Part of a small language model's weights: width 64.
Each number is 200 + 20 x the weight over its row's rms, rounded and kept within 0 to 999. Layers, rows and columns count from 0. The size before them is the row's rms in percent of the matrix's.

# q: layer 8 attention query, 64x64, rms 0.0705, rows 0-16,32-47, columns 0-63
# k: layer 8 attention key, 32x64, rms 0.0699, rows 0-15, columns 0-63
q0,080,186,216,195,154,239,190,199,201,158,212,199,180,208,200,189,186,220,173,191,203,209,232,236,237,165,181,199,186,217,197,198,135,185,206,226,187,212,218,226,193,185,194,222,200,208,213,204,205,199,191,198,187,189,212,190,212,192,195,191,162,239,201,206,210
q32,098,238,217,246,206,222,203,196,203,179,207,196,186,219,185,167,209,193,226,225,208,173,214,211,203,215,182,215,176,193,170,179,186,191,219,170,213,197,243,190,202,201,209,222,213,231,181,207,210,216,191,222,197,231,179,214,197,234,182,211,163,183,228,173,176
k0,070,210,186,242,208,193,226,205,215,209,222,203,191,208,238,215,200,238,205,211,172,197,152,189,180,215,221,195,229,224,196,191,217,237,181,213,192,215,198,183,182,189,248,228,187,216,227,198,192,185,208,208,201,201,160,186,220,197,184,223,219,200,215,227,222
q1,056,181,201,187,196,235,205,208,202,217,178,233,185,172,201,220,202,176,181,182,222,176,214,222,184,167,203,204,173,178,210,172,172,176,206,207,207,186,192,206,177,214,194,205,242,212,178,208,218,192,208,202,213,177,164,186,232,201,181,200,202,235,186,212,258
q33,108,203,204,208,184,239,169,181,210,182,207,208,151,208,202,186,203,200,186,182,209,181,193,205,184,161,162,220,151,208,199,222,219,191,206,205,180,175,201,205,188,199,192,202,229,196,160,214,182,215,171,206,180,153,219,177,207,215,194,218,208,233,187,207,217
k1,066,189,180,181,187,209,196,155,176,229,194,193,194,203,178,182,217,193,206,187,211,219,227,187,196,177,231,208,222,174,211,165,199,189,215,195,221,156,174,201,208,230,206,195,204,196,154,215,231,208,152,221,170,187,207,175,215,192,221,227,201,192,206,202,190
q2,057,202,201,203,175,170,232,175,159,222,168,157,229,208,220,178,228,171,212,211,188,211,202,169,186,243,207,212,228,197,188,228,221,184,205,176,173,211,188,193,190,176,173,187,210,189,222,199,206,185,194,186,189,215,191,192,220,219,202,233,224,199,184,213,207
q34,106,206,179,216,198,213,194,191,199,222,160,183,237,218,212,235,200,168,180,174,172,205,218,196,172,232,226,215,213,236,204,164,199,199,181,173,169,190,166,213,217,204,198,212,180,208,181,207,221,224,193,183,229,219,215,200,184,218,226,210,191,223,174,214,214
k2,062,211,218,221,190,192,230,141,201,213,210,202,196,229,221,208,178,195,233,212,175,198,167,238,184,220,195,190,185,203,200,176,194,176,196,219,226,202,195,236,195,189,173,187,171,184,213,204,174,181,167,205,201,200,189,194,208,218,205,191,177,144,207,185,193
q3,055,213,189,192,227,191,224,217,238,190,208,234,244,243,174,215,174,213,208,189,215,204,202,204,233,168,178,189,219,169,201,200,215,197,198,216,244,191,206,173,209,210,196,216,205,226,193,168,192,175,175,218,181,198,221,214,184,213,225,185,181,210,198,175,219
q35,104,157,199,159,200,189,216,216,226,227,236,247,183,231,201,182,224,203,202,195,193,192,218,213,221,206,211,205,223,199,173,185,195,206,201,210,230,187,261,216,206,197,185,200,212,189,212,166,164,210,171,214,227,209,196,195,196,186,185,200,229,198,201,199,197
k3,068,186,192,196,205,208,206,186,175,206,181,158,213,208,213,229,213,197,216,193,213,187,204,203,200,227,229,206,197,238,203,167,219,197,195,182,235,173,218,200,167,173,202,176,198,214,200,203,212,171,174,248,195,172,193,185,237,189,212,243,221,199,233,213,186
q4,070,177,191,245,198,237,184,196,187,191,181,188,224,154,241,203,201,205,210,200,232,197,174,176,196,214,173,207,201,189,197,193,205,210,183,176,198,221,218,156,217,186,193,151,227,197,202,199,219,179,216,235,170,189,200,213,205,212,189,204,206,198,216,196,170
q36,085,196,226,177,175,220,206,165,228,200,203,204,236,207,180,191,180,206,164,173,180,189,201,212,178,202,225,215,236,235,218,165,222,176,199,201,184,199,213,191,182,214,170,194,226,210,158,194,174,187,200,189,199,212,194,197,215,193,167,220,209,205,166,227,221
k4,083,215,189,220,178,185,194,184,221,209,178,214,218,218,207,207,186,202,166,221,187,198,200,198,226,194,202,237,223,199,189,129,194,182,211,164,223,191,158,222,172,209,205,193,186,204,174,186,191,240,175,199,212,189,223,215,197,201,211,198,178,184,183,195,168
q5,086,192,201,191,217,219,202,160,196,152,180,224,237,192,215,166,185,196,225,183,236,185,189,190,187,175,175,194,195,217,195,163,194,200,179,213,179,194,226,166,196,191,209,198,202,218,170,185,202,204,166,221,159,203,195,196,199,218,190,189,167,179,232,192,189
q37,116,192,234,186,211,166,160,187,218,215,203,225,186,239,192,205,233,178,222,177,212,231,192,207,188,195,210,204,203,188,232,230,233,204,237,215,187,188,182,193,207,189,179,209,190,179,187,214,170,198,160,193,225,180,192,183,175,209,233,194,204,193,198,234,192
k5,087,204,208,192,217,223,212,201,191,217,212,162,161,206,212,232,182,241,197,181,188,213,186,218,230,210,236,193,226,197,190,210,192,193,201,184,235,200,199,199,226,204,187,192,176,221,199,216,241,189,185,197,225,219,222,208,194,171,213,213,207,182,264,186,213
q6,081,255,206,209,241,221,213,231,206,184,196,210,209,219,165,212,195,177,206,208,213,222,218,185,227,205,173,194,189,205,178,255,187,204,230,219,201,243,204,221,221,231,209,201,182,182,199,174,199,175,226,210,197,181,214,183,189,198,183,196,202,177,192,191,195
q38,079,175,235,204,237,177,189,219,215,238,207,193,185,220,241,219,227,167,239,208,214,208,211,226,168,213,198,179,188,199,199,225,219,244,213,180,202,201,213,201,194,191,214,178,177,189,221,202,204,198,182,164,237,171,187,187,203,197,214,188,209,188,214,191,191
k6,100,226,176,199,198,199,175,194,218,162,202,195,220,176,194,201,182,211,214,164,224,197,206,202,169,126,170,192,179,191,181,206,230,193,198,235,174,241,223,208,182,175,191,217,194,192,188,207,186,179,197,205,185,202,189,193,220,209,199,205,184,194,200,237,201
q7,114,189,208,227,228,223,182,176,213,178,185,173,204,199,190,223,188,179,188,237,200,173,184,216,230,206,188,208,207,157,190,164,215,192,177,193,218,219,209,223,210,178,209,194,186,217,169,173,183,211,167,179,219,199,181,207,165,199,190,161,188,212,208,238,198
q39,102,206,193,219,190,172,196,233,232,216,217,196,175,195,191,157,228,183,204,208,216,226,202,213,214,223,199,199,233,202,188,252,209,223,242,201,204,214,188,174,169,204,192,186,224,167,162,187,199,198,182,224,197,196,211,177,208,212,174,204,192,179,185,201,169
k7,084,168,162,178,249,198,200,210,211,212,216,170,205,170,196,222,206,209,181,189,217,213,219,226,168,195,178,214,180,191,230,238,177,189,195,191,191,214,229,194,180,170,219,195,199,161,223,209,205,209,233,199,185,182,187,161,202,228,192,200,191,197,212,198,179
q8,114,159,196,224,211,217,210,208,221,230,196,182,219,170,198,208,187,183,206,228,238,189,208,196,195,205,225,206,191,208,197,220,156,209,205,222,227,203,223,211,179,202,189,162,222,164,216,189,206,186,214,220,212,209,241,157,220,176,226,208,210,180,174,191,191
q40,122,170,194,204,179,193,217,252,210,206,217,194,176,232,243,175,212,186,200,184,206,221,245,213,211,179,213,184,182,197,189,214,197,206,207,177,212,208,191,229,164,222,220,174,198,167,205,192,198,214,180,220,219,187,187,176,177,187,221,228,227,203,201,228,187
k8,086,203,171,212,192,212,183,181,219,193,193,211,237,202,203,199,207,205,176,164,205,235,234,178,179,183,195,214,198,209,167,227,171,196,208,242,198,228,217,174,194,222,176,182,211,197,151,186,214,198,202,196,201,219,210,197,231,224,203,247,204,200,220,221,212
q9,128,242,215,219,169,171,238,227,208,186,200,198,217,220,207,184,210,211,187,211,231,189,226,229,229,189,210,194,197,237,203,212,186,197,174,197,203,183,195,175,162,197,189,208,230,213,221,206,220,198,226,179,172,209,229,228,207,178,212,204,209,172,207,161,205
q41,096,207,206,205,180,201,216,247,214,214,202,211,214,184,189,167,191,226,207,220,216,196,201,184,228,231,208,187,226,194,181,234,215,193,239,184,164,262,196,216,180,227,173,183,187,183,188,188,213,192,224,207,199,215,220,177,205,220,172,193,208,186,176,206,193
k9,112,226,206,217,235,183,216,225,209,174,205,183,187,214,186,181,209,216,223,214,214,188,210,219,186,179,228,194,186,202,235,225,164,191,177,189,194,153,177,186,183,200,205,208,228,156,220,242,230,193,222,211,178,171,211,192,221,203,203,201,211,224,210,214,191
q10,110,218,228,208,218,189,174,227,192,197,241,219,196,204,168,223,235,195,238,167,186,219,215,200,200,196,171,179,175,192,211,224,206,217,226,180,161,217,206,204,247,227,191,215,201,186,201,226,229,201,214,191,194,178,187,192,208,204,232,166,212,198,209,209,205
q42,143,197,199,213,204,191,200,230,233,213,219,201,196,222,183,216,237,180,231,181,243,234,228,214,186,167,183,206,173,191,180,227,171,213,217,201,189,221,206,215,204,227,188,196,218,150,202,199,197,202,191,202,193,169,230,182,186,206,194,215,205,194,208,250,195
k10,080,162,214,222,208,193,179,201,166,196,194,157,203,207,196,207,170,204,217,213,178,204,160,234,177,208,236,157,178,181,189,210,212,193,206,190,196,202,192,237,191,208,223,238,207,202,212,193,198,159,196,194,226,243,178,219,209,203,210,189,204,208,193,217,212
q11,110,212,164,192,230,197,203,181,212,202,233,173,215,206,190,179,180,200,217,185,173,170,193,203,200,190,205,189,193,186,182,199,205,181,232,222,196,205,198,206,176,185,199,195,194,201,191,169,231,214,231,175,164,173,204,268,187,185,175,208,200,214,241,223,209
q43,085,192,175,207,192,195,225,226,233,205,203,189,187,218,200,184,204,175,208,170,213,202,231,221,165,181,186,184,130,181,210,211,185,199,217,182,189,221,209,227,213,192,216,169,189,173,209,178,202,230,223,203,196,186,215,198,187,206,234,225,219,178,188,215,177
k11,122,196,206,179,200,204,207,222,199,191,190,164,195,170,221,135,177,219,217,218,197,168,190,183,203,227,185,181,221,220,202,247,207,166,177,211,181,189,224,204,223,169,217,187,217,228,217,185,217,212,213,189,208,222,213,231,186,178,196,206,202,203,180,202,189
q12,114,213,186,199,176,194,208,228,137,172,226,204,195,216,186,175,200,218,248,207,199,212,186,192,203,196,215,169,193,172,210,198,193,212,192,211,207,188,175,201,179,204,198,186,197,224,181,207,233,199,159,205,221,231,229,228,182,183,219,205,229,213,167,213,208
q44,091,190,220,189,178,167,214,236,194,198,193,225,182,218,219,165,211,189,176,198,208,209,211,206,209,222,215,188,208,212,189,204,223,233,193,184,192,186,180,172,179,224,173,160,191,193,219,192,171,199,195,242,241,200,173,190,178,192,204,219,223,233,171,199,175
k12,121,207,189,155,169,194,204,201,150,188,201,220,241,222,190,198,180,215,222,209,173,235,205,215,204,199,208,186,214,201,200,228,197,182,205,204,187,174,170,186,206,200,161,192,242,216,153,218,208,215,175,188,205,220,219,200,180,203,206,213,221,187,172,206,192
q13,125,209,225,208,198,172,212,196,194,222,212,199,207,235,210,159,186,174,191,233,184,167,185,217,199,191,209,244,188,208,195,212,210,168,222,189,187,232,204,184,211,220,213,232,181,200,145,210,168,216,209,205,209,207,206,189,181,209,249,195,192,216,214,214,210
q45,068,172,176,207,238,185,168,174,211,195,219,200,203,183,251,188,194,213,198,186,196,187,185,214,174,178,224,211,213,207,203,192,207,203,169,214,226,158,212,161,190,190,221,217,195,228,166,226,219,179,166,213,184,224,217,220,197,196,226,199,208,190,224,189,200
k13,122,204,188,246,189,197,198,198,193,216,178,199,217,256,185,217,183,229,172,197,155,166,212,188,193,203,194,179,216,232,193,174,201,178,228,169,215,183,193,195,225,196,204,202,204,203,209,217,163,216,170,189,207,208,222,202,234,211,208,208,199,171,209,228,183
q14,143,201,229,229,211,168,181,200,177,205,237,227,224,160,198,199,189,199,217,217,192,187,209,185,215,208,195,188,233,177,198,203,235,202,193,232,167,215,203,216,195,209,192,186,236,178,171,242,192,199,230,192,222,193,204,186,241,206,178,234,214,191,215,202,210
q46,077,241,224,215,198,201,180,156,191,179,194,188,229,193,164,224,210,173,219,226,202,190,173,202,195,206,208,226,240,215,222,159,190,205,210,217,225,193,209,213,198,215,176,193,241,199,186,232,175,222,170,172,206,198,205,213,184,199,174,191,212,201,211,213,209
k14,135,214,184,208,208,202,179,212,210,204,227,218,231,181,220,194,202,235,204,223,210,199,204,184,212,166,161,211,180,190,196,210,230,192,199,210,208,158,198,213,204,215,179,172,230,163,192,189,179,182,171,194,202,177,205,221,229,198,191,247,194,169,212,159,217
q15,119,171,206,182,183,209,201,193,189,208,203,217,224,178,182,217,242,176,206,217,202,183,222,186,149,170,196,198,191,192,189,196,211,192,202,191,168,215,182,170,194,199,188,231,194,203,169,194,192,141,197,176,223,174,212,173,206,224,189,218,212,210,243,187,204
q47,069,182,190,210,194,190,221,263,221,219,213,201,184,233,182,184,211,172,206,185,199,193,221,217,189,195,186,178,171,182,187,193,215,222,212,199,162,207,203,269,199,199,192,219,203,169,210,193,226,179,224,192,207,209,197,176,203,213,228,209,214,188,189,231,196
k15,120,146,185,176,189,164,204,220,206,198,207,206,216,164,197,215,179,231,172,194,209,163,218,210,173,196,196,207,206,220,214,217,170,203,183,205,213,219,172,157,181,158,204,211,186,198,197,197,183,193,183,207,223,196,197,196,226,178,164,212,216,167,206,181,197
q16,070,202,161,208,178,179,193,209,179,206,224,164,183,187,212,218,205,161,194,204,173,198,191,239,188,195,193,244,202,218,200,184,192,193,226,227,192,166,196,177,202,229,203,232,226,174,201,203,183,200,198,179,199,215,219,208,216,201,186,235,164,192,240,174,197